config = dict(
    num_key_value_heads=2,
    vocab_size=4096,
    hidden_act='squared_relu',
    norm='rmsnorm',
    init='orth',
    init_std_up=0.0312,
    learning_rate=0.00126,
    beta1=0.9,
    weight_decay=0.15,
    schedule='wsd',
    final_lr_fraction=0.0,
    batch_tokens=[16384, 32768, 49152],
    doc_mask=True,
    dataset='wikipedia_en',
)
Each number is 128 + 24 x the weight over the matrix's rms, rounded and kept within 0 to 255. Layers, rows and columns count from 0. Numbers have three digits each.

# layer 2 attention query, 256x256, rms 0.0722, rows 225-255, columns 64-127
113103132136136128154171102138171123127122129162144107135132148124173142148175132123114145162100146122102109117137146154162129158101116125111139149125129110138120129118147164100150196156117143
094123056140143151168125144096128126140157118148110125104144131108099156135132133113123112114125159116130137126143193132164105125141084116109141113147120177110096117150134128160120073147155109
149160113143122095143118161153149113161142128171121101099181117120130134150147176144145178164144077104150083088150123088112115157125149156117128073135130143139118134153139125118158132078125131
067110115085143125138131137115140134089157134123107147123131151121123136144130136120185127130101145126129110132165136128132134148132135119124157125102105150112123158122146121128061179084107115
133088153160145112108098139089184138137088106129129138111155090114115153116129196119126153152149104127140117129159094133119161120151090140114149129157101177120128104162122125110160117128178087
099103158106125087115155124075150141153131115154136140106139141158084143137140129134131116139130085155124154131155124159164113113130139135118141109147115108158111142213148076137132128113080116
088098122092114120135182153156102135144122138106159105118152192125133152100150137106160125106102114141106155078131154122168144118155105118143183112147136089155085142164076129143124122098133116
150105166155124132127140132096109135131180182093122151126157161145136103124109090101141127093118134124082094104154150095109144121161102127135118135161092095173147107129107147107074105163149100
136130167166133105111108165134139133142082103124128122106141146129111143098152160157127099124155153120064114105126130155127153107130118144137173099106124143124122146145099097095139112131113090
112095123135122140128122104112163143195068111143124117162118091160142108119157176120115126136150085131124131085150100077101152103121129160156187130133095128095097110129130132164177119129164142
114094111135135105159106104141128132144119147152083117132099110113106114131138144079150104114144099119119148103141115130237111103124126161126098133155083108132143115113132153112130121137110126
163121109166135175172136118163137163148144097188123125134105107152081150130148144175178095108110143098136140125173125159134139135137119147150100140140141121115110140134138154119106138102086113
139123111132114142125164133109148166150085135098121131096155140121154104124124144138120169128147078141140079110117103151130178103125134131134091167152148078153125114110148145107126164167129126
216077175158110089095130112096077162122156153145165161157136130139112122086106148125110150103076110128153167162135121164137124149133129139084120136119117131126125125117133109095080145103121126
127127118118128151094152144132105134103099148092190109156131118128149141105135139142113150133087143126141142112081111152185113164118119136099132083148116129138159165111158153144165120165152124
115071150132136159166127096115165143096145136122155149138096111097114140054135110112135102148107169140144111111148124167143149146118106161127127083082139129129108126134152113122126116146121086
082126068133100139097098106162125102131126134078068146117080104103118102135121158127119136134080134144177142150155115129096111165130143128156140134120145121107105129170142152137147119136162151
157104133131130140148123128139121112141138147148142152142113135113118117103099075123134091116150124128102101133126136125107136153113147123091160149146112146105106174081155133087131136121165129
115135123163129118116117094132127171138120094144142134149134117155127124130130119185166144182126112150122080133154106136133210136081083174146145098169132144097117112120151136108121128140132095
078115151130122140115154164150149121135117131099124134122148173129135158103116123146111164127125077146133138158122132117092147104123066114116138123118129146153112153108130172095140116123138143
117120119181110125114150140139120115123126124130148130097129101138156134110162152147107137162136149100156126132142102149153093136092134131133115098143161133106136172124143153192145128124146112
109071106133129131147106134127127075204125130135128102157097139118183137108137142122101153079131122120097189162172184132132126133138106143161162166124127057121119185124181113134138106145140122
130098091155128133134128178111121158102119105133142127144115126127146168119128081119117131133171153127164160113125184140128122133124154139083141171177123137157109122130124113117098167126102100
132161119103138155138098151162146122061139153122106123113134117152162134114190137157159171097117123144165093105144121132118121159129126154102060133153131110107169113111117167155160151081146134
137130157148115160113118105123165128080145127117123134113131152146089150107146134144094102143129123124130104146119101105119116125089136152111091150090095126126146089101105185115096096089084172
116128105086106127114112152163104161122091117107158111112094141160159121107121158162160149113094131109152161150133116171107126096099110155093107150095128144163133121120170131141116090111127117
109164102158146134114118132100108135121093196073151109107123162119175070138097107132131122110148178086094117136138150144135098140100131118105129146161119198131146079126123159118151127175108132
115107143139154139143086127097158118131182121167148115151130107139097133106149165186115167139141129119126095191179107167089150100100090134120103160099102131126168154120127130111125078104136137
164172103144107117107125118130121064174121119064149129110095131110147126155139101143132155141112125137164110155118139142091083098144120127122141106170127119125128083129166136111132135144147156
150200106164147165150138135126117186132142182126102090179183172168163109156122104083114095076129115089153083146152134139161111142151093083116129134102112114143133182105112117120131110127157119
128079120134115156166158137148079089108186124124142126119146094083132128145066077129110167121098103154120098123123114105136109166131146141095131179141147102125177107094130112116102136106138135
# layer 2 attention key, 256x256, rms 0.0708, rows 225-255, columns 64-127
148110141137118088183143100128120130136147129156130111123160123111146134152124117061151081111135158182122145139173141116117155124102112106133143138138130102123135156153150133106099155168130135
145124107136116140139154126128102146089130138118109119122142128119120157067119126086135145133149147119135112102127193095136136129107102089104128154131109111117150097125137092144118085159123118
161149118144118145184148118153139138072109110109155120112130139118182134124187160113137127106151073097162125105136098131152164140127163131142158102141159085155100151087112146129148148100108147
157131117135134144133116137155107129081150163161164129139142146110121112128151131100134123139148153086121144083147128119099116120150107109132139142142107120114119144099117151159117141124122134
112114096092168121147126133114129101078097121082210142089143102170134152100121130186140110131154083133150092139141081105092157107136085145139142097135193104118165103164140102097145107111128135
150112117131132130109113140098135141121138131134115130118170130142131142097099136151128110138123126141112130136128081128135106117096129135108124143110133080114103100134096111142146113129121153
105100084142131133139145145164094144123148155121152122125164153117140175113111121120128113129101137141123127141117151103166119128149107133153112146095104092147086108153085125156128121139099120
176142092160117131147128173111124171140132131104087133105119146179123133103113123119135146149109115171128070095093126114120136121131136101109159115119122128136135118175117100144141108120154131
142146116100163184118132123151116130100116104092136149112133145115101160131126125165165068138183108081164118134109154120136187147100092160103136120129097095124104126179132140097147122180108106
135138114094126138170138124135116093110088149110163123106094122128138085122134134140072117127151086140110147117126129081154149119140144178169143153132161098142132121155149127129147141118106114
119116107118099165161129113141105108137107135115110143088123102088120111116173145083143141131151095074147151146129125116164122136128120108095100154158142099075161130152164145100159075124153114
139124144127130120175148102110094133088150101094135104115075171129120123123124170156166109123156124156116107140131123133095138136115093077116143153122100107158121138127139124138147117141102151
105129108155127121144163116133131158111129123121128182099135169149119135132132133128123135135160120137158108096137113130119154125098122158129134140136110142130142118100122163072139132167125084
142123129146104147116150146102133148135151172103162120151151101139125130114102126149119162126131104108112141151102122143087128145194106126113180145176129141156121128126115120144168116084138102
126136144103109123151133143127132127139114158128167124129128109098129145161131085119126130112101150105082158136146150103147112137141146130136118156156114111192132166143176153145134113135121074
142112144097144151116133144155135126138159136122135093137117093091106181086139109086180089146138168146098124167157139124158109159160121129136120127135131105134124089127139149170161131146124116
097120075134108107159122113093148122112096113120129130118124135119169141154120135093102139142111133119115141163149070138128094179144109085160104117135121105128148145106149132088104092142128109
159167173110105159158131132136132072100141146135141138148119129134122109142112110148140090113162109121136120088140124098113171160152118159100118133153138099136139166124108147103111138137119147
104097157103130134137129099169137109135143121131143117109133106151096095117172145163152128101147151139112101159123127122122125114165124157170131112131104143118142099120155157120144164135163124
141120129157127099135169156138125115093150128117131160129164166131126123117088141134120135139112131103115137084156148118086123114115140141128108076104141160196124151125149125117130135123123133
159130127109137133133129158150136133121108078129111130123075119114124126139118139129142104127167110151135146160118135150138166134106151111166154144143107080127125129164115132166151124124143136
100097119098123111168146099097119108128132150100186109130114121134115122149100154092090151124091087159105132141121142099135166137170135093140170129149118085150072170152150114099123141111095114
124085144114135107126101117076146141123134138119158149104136150134133116120116092140140119132138147153177099147136181091134104138134123111113151156110113125112172096137127133126127137090158137
139114121138107132159124165130107098124132105095134136153126167134164125127114130134139161120113128108134136111127121099114110128137120139128065131125159117159149135136131155155155097080149147
169147120150142112091158128138169104107126092155125133149099116105134146129145145137149111139138125165091117112174097158108056096116129110088101135109136142092138132128129182145120122108150165
135121131111116136112176134131084153129131197152136135089113150145132162099120158097120139147107154091134152154082118155107110138162086115111133096106102152176148121115102151123148094151119141
113123140136107098109140094108140128121103120123135111133106112125110153123106113131112102090123122126109140185104139152104104157140102143132076145115132163098163155123172139121097107139096058
116092130078156135163134125121161102163151135149153102128116091131097133103142181086114146130133154139113134153154153149122148102142118122110162151144125121111146112124157151111143120116142139
147118095177124125100116200092150137146098148133142136120112145148140112132154111128117137140068157114163135142140148142097116138158123127116111110148116122150150135176153146121102111112125092
107134128160127153156144168119125140147177180118139106152117172120110155137126137088130154124096137094163107125139102099098093091117134105088101154145107135087151157147141130115137162169126135
087137111092099170156149151126111135109156124155108138157151066117132099129119155074125178139137126152131128113101127157135159131154100124103120153131105118139156136098091125112122107102159073
# layer 2 attention value, 256x256, rms 0.0757, rows 128-203, columns 64-127
143138145122148100124134118117112110154143154118146121069104126137104174139118164117146122105144128117187186127153129101121119067155091134145105158121120114112113119133086149125127106118125159
125121126165144111121171159103165120152135124082112073118162095170074134111153093105107084167123122124126152118172183149126151121093087127142187083119090100110098156143108093123128088122113114
102176115120149122111136123158115152156162129166135095083127114109145091125097113068157123193053115108092081168163142149123150147133130092168142132100100125128102126133142110091114166120122128
115130189133091156176100123157106146146109110103108082142112112108094109097115172136146141103172157122120158133148108119101155112127122140134137127109105126117147124154133166131132159091158115
103105095114119164139124059189118108089148115123138128139118094120135125098149141112135120120148169123109114112139111128128149141070101157135119130066097146152137110137079100091134088208087105
137109132144129118122125126089121145146135153091149141140183216148144096085097140124144148110148121127118115147118147147152129142148100119132133153166126120155124156124140154120108114112151119
096112129136113126145188147138093133186117133152105131154126126187102190159135115172139103138136082128153105132095163143158077147148134128161137115108126120140160104190093056138060093152096128
161154129128104148124118129136167113134130099133147148178110131126159155128105125139082074119073107131124160157093126142128091125143136132077105122145139134130116124108166194117111128119122140
107147151119098132167152161118155101153131162102088119116159166157114122092123111111101123140093132148104066144103163179126156136094113127110127100117131124126174156141123100121117139118105100
122127133157143143128165121158092178151130107179150155170113108183141163150134116159156114144151084133108090122094178106124093156135168100180153154139130129138139114177149045146082095137097101
145095091154097086106145105081147133125133112100111144152116146138150133148134128115101126101083085119145108110144122126142139099151101141098141085162159144120135106095125142127132125136115141
099112124136134119134147112162149117120142200072080121072121128162096121136144126105065104149068133151114095112117125161140145126141149148090134118118135115143144158117136167113105153149141109
074141143108127138145118143113119093141150112173132139156141106126144085069135126166105138111112154129117104094094079146153108143135132130126132130070140146153125146119140116111179155128161138
142115163109144116098132112082158109149127159099158112129182118116152107088098136117112111110128123097094120122083121130102126093139120131129136165106119155105124124095142112143132082154119102
137089130141147152165132147164149122155139129113075142139117152139139135147119124094126117131148133145144181098160140097124179096166117142124126139066103146106127094126147104152151142087137123
100107141111126159138123134139136124111142160111131125100077128141117095123162152146108082138141158106098145047082154123058145125120106124132114134144127117132102131137130118132136099151128110
141111149148138129126128117150131114096138137102106155206157131157132148091111114135163153100136137122109109123138135122076129119109119105127172157126132135113148089153161122131152137126176153
080115116129173159169157101196141140148121141146180106122102081119133110091122090099139058147128114153110125150115114114124152111157147109173133117083112118141138137156102150126096095177103060
128145150156158161128128133181104139124149093145111137130145130122135116172136144131127120175151147147089123112111124110066129114120156135127089145110105095133176140134094143139108155149124088
087159126182125125084122114127141130119155109140125155086118084080121175169139143124078181176146138150121133147167130097135119129112112130096152089124146125116087110101134170159140136130131117
108132122138149108130128153163109108130151131129144141106135121096152119138161133160137159173135099164106144192117116131134124117114149136102069159126128138136077137091153144172162170097106136
120122130094166130132143127115100118150111121097092097097146136107124135122143103143179146134098109199156160112111150129118119139134130112159165108102130147122075118124172087145195118104143123
145125141118129107130103144112147128137134123136117115123149135118147102151152097146117135165121086168100142112119117143120118121122115115127087167109144151100134159119147118166128103136154094
093136167151126136103183122100142136167112113137143115152115097185146159140102147113123119123138097095135055137120154143153132115165134132147124123109164123112137093147108096141129117126108096
112141112121117145105174144077141134157123147109088120159133105132141166163177109154142082150101117136135161141157150135102082112160083122121190163152127124175149120143105142101120118131097121
108132155148099104158105123118150118138127106088096099200146108177124109126143151133084142106119161108142129104116108138153119155120116113063146087131097140164156152107090152096133126145167115
154094147126130150116106121133109116108138132138143142118080088129140111144137163131132082136143101154098082112109103167115134097123133167137106110115135116125080110092095112112150103149162100
169116158120130113134148137136110117145107112190146084121135076154130132098116167112097131124129111133108139118101144120143108111153071125152127103119143088092127110130141146158158128123114148
185115097108156137102110119131149120095100132081128096134071107112107113142091125151127096137119145125144171122137094126143108111169128150129106178162142161119138114145129140106162092157116153
134119185134101097131175141116115173111116146088110157149125115129107154176157117088158129150140111135140146114153134114117125122117154126160165123121133127108123158156132138109073096099158093
107124084144141115116111132174145121134145128115141129148123131110166124203119123123135077111149103132120149101107091129136104122136176124111128165162161113147121099134117134137125162124114130
144112116119132165136124085131122107078104118132111091159109087131116131140122145111132140133146166143111116088110125147090165163126188084128145139131120102152138100126079138070154148130159149
132143116108093143122128146117113135124131120127105131120109123075106138172137137160130177143111174098148131157163170122136098177127117134087090105153105127150145088149095177134110104169116140
126123138189101139126130112074146130122188109130144200123147137119142157143132137192163157139117101114137126168146126107159126129128105127104121146112133125131066125076155146097095132115106141
132151058136142124108126173080199122165193128141111168053160147116180146144158110159123159183117087161160158145173191111150127116146120100123088129085145161133077127118154095122149124089085181
123134093133114124099141143085162161102109175099049162097182124146141181130140085092115145155134070142175115139155176096120162127119095110091125104112148181151096125109123128074097133110119181
079134160142122134135123140145118120112134142121118114195172154176114083147145128151134165115129162128125082143118122133084162141128179091126123166124111127177170120139100151133124169098198126
150107130126154151146070148129096115116144155112110168130113130130118149101180090138161126138175157158113075145126088115097124131093151131144161137130120159144121119140137106139118130103162128
121149071113140160107122113183103106125101150132170114187131133085138103115081104148145122096130149111127162106148110128111148106117151132173101143149119083122143165152137116150116079210141139
120135156106144149092149108105125149165119144140133115137175166149148106124135126186144133194122088103125169126157179106128073122139148152174125138151107139087089116187147144133107134147102176
132133129160082090144110137156116147103134138111134161174117134171147136089095136101176164084090186084154099132102126138099109111157086106122141103112123138141206101169105167134104134180188112
092144119089135152131122135121108144152139097108115125108101157147129125131171095084127091130104094147121143125112132138096113144111071138186150155096128120148103169148150112097100121157117135
091141120132103110139121115103126105148144174153094130157153153146096137129120128145093160124139142115138074108098154142087103141137154106072133156160125120127110151119129100124128097169106127
148132109110110178162163135149121140125130163154124112162141125127131103169076101106123134158114115141097116160169166105150161141132180118148093125098100085124133113161105101181076111193052157
094131074166145161154157138138157157134137113114097154128081101134123129136171108114144096152111116102086143097169129126117157172087126125161149122123100153125173121128119127095100127136106089
166121122107154115137155130144140148135081164111156084107128164141130122071092162137135123133078107104133150174103142154159112111140128139186131169146105133123126138148136107132146113081133158
135083168166112084117157122102148119116110107133081096098145147121155144147119125126112158145112122138152140147083130119165168160075131133107130110121102176115124132149139128111190094070105148
131165123143111136154086077179112146163172107162182175131130136136143078131107196113124108103123147092129135176091118125135139116162124126131090150125118131155172120140093163127080124099162113
137107101117114118098117124082171131093124158080115132105130136097129128107115109092167121131126148133118118119167117137102184132159104126120126123129131153148154138113170156092139153117141107
196167155136121160159129147162102129132122084128115151152119127129116100200115107124178098126129093137113130064124151120078143088148118171162094091127138101065075099126143086105144121154105124
146097076150183166124142082101174134120081189084148142141118112131112135106133126152140135116151130121134119101083138188169138139110134096141127113175138092167134112103157144115164179107120127
178140135118124136148148114105145136145157109143080111136126068093095107154184112160158145147151132147078085158084154177151196147122125141097116122155113183130151088107078139125134120148107111
123113180159155167142090117142143144131141097138171161116145116140115124128143160148160100103159132145108156107090103152150126093165116144145132168122140084141136145125146172139122182124114121
130184113169117129136101142138144102162109140132107128120144114163144145163174120166079114143088119141138109158123160120107113134154136103084115138110128121129143136157098138139102147082094156
088129103107113138118148100129163149078136155128135090148126120150160153114072139136112139131079116114153077143155109098152151081119077115139102145065127171143161146142107120125111085133100154
166154135130130123121098103135117106101111096099153105143080127127152048117066170135102124086131194104096176109152063100100126096143094188104115141173102120136155127122164189150163164137152115
138098110118115125148155129179092120114165173163139118125094079115108143159144149137131098181051142154116074183101170094133117145170105114109122140075099114108156091143095133119118065136103107
148108132149124134118140125102153152151092123140092120096120144141116119167069119080101097113160125111131142131149103164142109155134139096127122092140160074108180159101102121120126193105132172
108090100152121107104129115096161153105136121129114151068108135107139129125116142155144131154093123105140161150169173117140134157151115123129117125119138149102111112141123132111127112119106129
132115206137128120135125126149081147112128137131120123133146091096088105117134175157149150102145137095152091139110076153154175191123150144118109103164111117123171134185113143145151128155203125
143169126128136145152141095168136114111103143109177096166134155139103111109102146117141139082133171104116128110131083166162130159109134142137145147146112078169118143135079157161112100154133148
128180162143106075083088159054099160130143125123082162119159093136134214157092072122157171146125125140175146131135165131101096167187089129077144111115155139095120116142149143112082126074145128
074148122118112092158131134125112127135129118095136116167135149143121139127155142129098159128060158177114085146123134166100138130077079150108190115101118170130138127150125076111141077123123120
100125121135119172150149131140143125069135118136111086101194126152125150154096123133110192146116108154141054142186119099179160134057118142121112072089100141132115098133135138141137120151108144
154060161112127146105115089105159116126103117171178115141111092137102113057157125144155121152150112150125115160155096150163122149146129134139144054115121095079106116117134110116154116146103152
115151166115155132127123130106141082130074133110150078100156151141111058096116120144088134140125181097098112158153116146133155091091142128121166113171111104100119153099139145159160091140111088
137155122164155143135099128120143119144124074112166148092121138133131131129135111131123131129167149134133185166156135156089142096168128130122171120149121097113154145118130150141120155069151113
071086117092150120128119129153093109138128131123173132122141095124127130101184151160127100139178099161148071142104071124135160081134125140145143152085169194121072160070139090119200099149118094
088084096113112151131147084103117116153092077114131143121106100114123119144134111123133132086129132160118064128081103105152127135130136128146125147170126107141091099136188175140127132171137139
140161132107091180136103148170120083085170088117161173176089126125153104140144172141113107076112186134119143064099092084128109122131148145083112160160116147166139094097083155114155105173170089
140116144123128146125092131164111152117135150155144137124110104098133108076134137123185110119173107166125115133106088146121094098115146121161105164081174129093108108142144134124123149135126113
151137104111135122129068143166136156154157102140124154116142129129154141093082148109147127105145121105106100151136146137147156106102158132126068115130123125105139119155169144157126154064112152
127088174161145115128113142123135142122124114117097148151113123096142115125113127129120142106154143166101137093130117123109154085147112116101072139115119157116153146117138183159145162083165111
110126098151132134182156132129122112123133138131083140128129172128150111108144125119134163116118157134107136080120143123113150167129127132104157137177124123085104137134147102099171152114136107
145121114152095153138109138114131145139129177116092143125140100149138148143142101136112145149109123135170111150136133112167101139106140113131129111102097158132159108171116100194120083125128160
135121148142148144112115102176142150119153156144143098121134124131133123120131144081065152174102137116142068135163108105144145149122123143147139118118074092165124107145113112143107154161124127
# layer 2 attention output (transposed), 256x256, rms 0.0703, rows 128-203, columns 64-127
138115110103135139145110150132134141120162137115118097088102181108140110130134146126147166143156082153162143128142137133136124101162122135101119116097104114160064164150110117162143128128120123
139109125163108108114155152158131104176122169141157128141130119169102082185126116086125159137112150128101154088121114108078146164101149120171131071109120105149158126112106096125109111153101113
154145091120076135111148138163149164158082128108142065116133132151125087161128118092127128119113115140123117099161113143135094141124131087134135158161085149119090126102139194075140107167117119
099095122140163160143095131133092132134112070145109113134105107139125125118142148102155152135157160154112180096177131098129091131143150156162135130107103135118148157168127144166086156085102128
120104118136100123120151107161140101118131140093145124113151130168137117135204143147109143147145167111129109105143144116084122123169125138096152095109102154177151101149133171101117184154098097
153095131151107104109105146132099111119117130126082151108140180153130054134097147166158147120131155084146104105125102125107137131087107135133133176118146134086152176110116126118153126125121133
107109129125117150087148082182116150154163142133153109091116109144112161133123083107149124133116147079103112137119134125135136135144143135148090133093119122137142110201060066172039125127122157
127139128135092114129125088117148132127118157124125147111099133072146123165175136151116119074106063123121175163106093127161113109118115153127087104104128120088093162121122116129128144155149124
114151111139146102121125137135124105165100102154087141144118140142113119153143113150128114156106127106122069135129131144152095172131186138120110159130184122136144122174117134141129138146055138
081115117167116108148118111128148133139188112130157135157107106132128159155141083113117163148119109106155099117101171089109129102156148129157107155141148140139121136145152116132120136091114140
167111101175094098090125139135139119122132144128148168167114117155132151128142174138182133113122122124095142099127100152157116110121117136133104083150156148160127138087146100129112158146144114
115117126140158134169186183154081130115123145145118127166130151149072120127089107149132135114109150099149144149156130143136126144136143114125144089116153147137108114092091133125131107131136128
137152114090142147164158174115153121126106135148148144137177112130112158154157118169131118116124125149057127072138095142146104141146122137097121134127141092105132170130116148096153150182121121
143138090142109164145164143089114118152099159110105089091107126144123095125101098115112080139118139120126104138137130118137143101072151088109130102140120146124112135156109119095156158171113157
091138129133131167070137137115097116162176094143120118124121113164151150091090161142127116116119089123162131099141154130079147109144116143130121161063147099121105105081153139155129126115111093
120150136167178130138130105133149098133177140112082136117153153148106090121114124143119136083129177132102152140116149112095159194121132167125154158102084126127104173136125088149126126056132122
160120151164125123130102117125137136093115142139089187132150141122149154117149125121099125132127130115103129124180150126116169109128150137168117190159163118124093096095161100149141159124182129
096124136102113135108136128165147151120093125079160116117149131124158129136150127183118136126135121147154108133149130094100115124135107132125126143143095108120119078133134151130125137149099147
076123117164109133111140104112129132144121096100153079161152094132143134123126136137107120140139124123104118140126125147087135110094093098134172139156170125152152055167124200164142153153121107
087103117174177106137148171106103135153114067098121121129125138132138137092105144117115145115097159102130134105104142111151134157166135102105132087109152117150148104148143138121141136096169080
143133140086132136160088116093094118124141099133127105146141103080124090141136145110131091161127171175100176146140129130129158084137149103098084160109173114116169124138121109140129134122150117
126143095111146140126164156161094160138097130151107120122147141140120106158139111149134148125145114151147171122125127152124093113101111117087150117141147145137142098128130081113174100162145126
165151162078103148114152110118112104129116127138135103151158146128133129160096129122133168185115129135147109141090137121141155148172156132128088125154148166099141170135116132088141129111128097
075108092123124151157144148098121176155161167152128140151104136129111145099101146124108113096137122139162070181132133110133113093128155169124072118107155118106110065129093119096141141141079161
134161157119124150113152125121184120131100151105139154103116144139133163179128071143163197126091116129130149098154132116120142166099135157147114135109109124135115134150125116134126128143115123
159133109146110134150108160126182100137100061151154151152085134147105104144149169103110139123132144144101118133121107100129107113149145141141115081088133168178153140081127129100119149088126150
138126153127158140104171125153104159133148163071119105085152090116114140154130128142096154105122144125126117162118131141156153135156158133098036127177121105087130127145134097108124109170125115
147173125140150112125136114111112118151113092122098120092097089146145128107115140119152122160131103140120116116086128135189111139124109173127146117147098105103126132132153143111131135129112144
130144110137147130142147130162178121109175132096121151131111096102154125153144097139149132099130115143144181147166137115125150103141137141138121134097082129146117149134152103153114149133119161
097103150111149070106131105144140159109171167136140111111138098140130153104116145091135165127134102123164119087093105099117150127122097110113140107154109134157136145097116149143132068091182094
158116142118122135142073124103116112098168121088096105109176103110122164129120105099097133077120182177147171145115133104115081102122133100112082114127168137140152077132087082093087115119104152
137157079140114173154196102121129130109093108120090137152052095109111127106175157124107135157144137120169148140173180144126152115137090091142160118117154143143127112146118147088141156133131146
070141168134129146151122106148190083110126129168116122142149136142129125114140122127089095150137107126154158160132157138151147144163140135086163155113113164207135121110098135166136098080176064
146126103140126141107140113124130146124098115162113119155140136141114088132077128172108139117135145153149126130142126132121136136164144101103133142101116111135190110121075176100110088132118106
105115115134104159121136141070130129117150119119095082102140119159138117124140144130152161126087135101133168149124120145116092142148113069084110135104157090170124150117141106071156107166145099
153133129180159111136127150093100165131131140108130091157087151125128107136175129135173079082122120168138063113103137131081152090113131093090160127131114147140140155068129132115121153100148137
132111118130134083138092117116127136100088081163121151120118135131128138170138128170112101130123158124065163115144156134134164147136140096160105147105155174075133132137109144150183114078094165
125093105120110137156122084094108122102142181142093125162118174124128154102204143119129147137134141098108097177175106129120136138090139171155123147131127143110113076161114119141130138112157133
154120124106133101099099123144129118098109153122075115158101148148141098091137124140152137142108144128157104087131172107103150125094130109131128122128079116143152123135108127124111122156128142
141155107171138133136134111145119101116135141148106096133137123162100099179147119140161121147140154135152138129151115127108138065086123140115102168192148148124180136126127130166112148222161130
105074124086162094099140100163111125108121149129111137137123121117159100133122115101146153113116113117139106144133144113154100107128134145181178141109111106141138097152152119174150150127182131
159092115135117150171141099138137144130107131120116092127121150153133130216099103134113121121102113135120136133121131105133077162123154164152127139122091114160204197141095122097093125128115121
129141130148166106102105183096106095155075147152102121146112124134060087102148139107131099106164129146125111112105127131142109142122115128156162123105151122108117181158118074133122136101118083
124128135163125150125129126151125139121088108146136089092152122113181107111122166133179104143123159112150121146107149130138087121121104112117109132127122156192151143099104141109132164119089108
127109111139132169185123087153147122150152136151162147129175111139123127105139130126115128128117144126115130111082142123165155172164152132112095139131106108134107092139130154117080138146123104
129106096142104139102129131160131127163157138126143142103137147132188148110131206087148103124159131121122127132121134105130152124107145148125139163128118104069160168101109127133109097151129127
113163101104096120096101144075117097132123100119109121106105142142122121116146108137125161151160116123096124094161104111172151133112101129150103137157110120161125117117145101164165061156122097
093113148140131089112135106155131089140095109143158123097151121137127115160098175119132081120097117128121128119163138129146139105125083134149130132155142114150127176122092134134133118088173170
130124137122124130137138128136150136162144199139076160123132139100158102124147151142172084108105133125135102126091136089166151119129186127135105158143104116163118134109156176086122138085115117
118173142173145149127164103147141125159141134108120123117125135135150121129130126136082138101144109115068107184139108126107102156138109122108152122111122124119127107154141115138134142194153133
144132077063124118160120087111130170138180140113148180128184117104113121083141126104156105114130102115127164105138098098161096113118132095167158108176120105126152130143107166104126122153117160
084132186133151131150143100129128123164126080131163135100124109133111102098154182143106121146113165125085091148112115117136142135119070119107107133153124172145127088147153145128108127165121174
107121151129150133135111117082164114114147112098127142127167104076137131190089115152153154090120141147102143134134131130096084112106141116154126135110138056156158118106085142108059155189122168
095197141163120102117097145119140138125133124179156080099121145132120177140108130115112099107098087140115140176131123124155112119202148115126130119095168142099117134127130137121138121108121152
138114112120048163096114183147148176124150108137149100145086116138129141155104146157082138121098096130126141121132139169120127153121079104122134102138057122105103121092104131105102101116119136
131093116115115151137141130171153125115141111131109134115149142108128123112112140103107089131108131143137164091120129149115101089141112160148157118135121124166129131144184151102133126136166128
103144133102088074160136124133129142096103107140114102116116107138130143128143106154110126106109145125131128160148136139155138166135146103143151134141140142116099110120137135145112156136155114
121137111160119125142124122135110135134131166094166097116142136132140182132123138146144107129144087151126118125104116143124125126096110086139106126126150088136135158135117141162132155114111116
112081113118081142091131098151115099118157114124115099131143126136151124118104105166138185155137138102141123121147120168123110122144133107139082093154113162105088125113160159107141129141092097
131120125113116110133139116151146138121127107143118180145120116126132110129144153178125106150159139088129124128129121125137115090115118128118107117149137151115150139118122107177153111121146151
117101105114155093112150070139114169088113138099125135115138130125118141125076149119120061129113189131114111086135119127125167142111127131118127170111112188132169175174133131098109107147134123
128128149114112114126148117105115166135111129147149099180103113126126117145111076121127127134118095116161161125145142134122147126133119138162143116138135109100155129110123128112115111102138113
104124125114143099136140120113113138146124105153142122151138119142121113145145096086106161104144134145134097110171152141104153129164138129122150130151115127142127100130102076170131128169133136
075078137148125140118116121128106174131110124149199105124154126157105111135134143114113097156153160164139119123131089148143140138132129090084128110116133135159144120137140178079136134166164152
147147059147116140095144132126116115125129153151108182118137115136163097127138128103147120115139111111126120157128089134133142123095111158119097092152137134073178113180160140133108148179131194
143119124135135158140100134174113092109126137113110131146155125175123142085079150162098119108163180157112171097129101140123175115118197116159137123131114139097128140152139140089107077204088176
130121137167109135160146150143124125142134138094138137093133126120123186148155135169134097126102151133146146157092069121116117114159166147127137138133091092145092123137118154118098102146130146
109138146091142115142101140140126124092131136114162148159112127089133112123087124120128140160111115126169109134138112117127142154166149124100104117136136115106131089183103090157127107139104161
140118177167122128147114122119085130081102124112107134092123134116135111185128146118108113109097089130099092133155133099133107125115175119078106130152110122167139109167145120094119134141098134
141134155158132158152109096124148105112129150132091161130130112077101151145142146145084150121132109111138153116126133126146145151125103136130155097109174174179118097135154086141145138162134116
124109111160145142106153135139088099096150114141124119118120108120128141083120114150145109101099173101148147124097101122107087089110111119120147151109140118109149138109104154126119163130076126
143100135114111153113171153143131099148134102128133111159163123161137148082129126120145129120083105142100143114138102112101117115163116132146116141147179084134129152118124143152097156091174133
062067136158174200137101100131113194136147108120076107127112117113097135114116166123140101135103110155136127115111139114128142126161105148104087122139172166141173118122131216143162109156144112
144121112108126131132093117142133109150118120129092167144124195125116141132145121095100133122115133130103159135127151090111143129114130126157119121138111133122155116124152141148132116122139140
111113119116106091065150122118139121140100103070104141130112082119144121120109138138113139154127077117100129160146130128144163127118123148090151100105164151120128126126149089174131121161121121
125118130103083098138124114142144139140084099178159109119144117180120138132130148114139111105104157144155120143194133113134095142112121094122152131148141154153150138104128148106133135144176150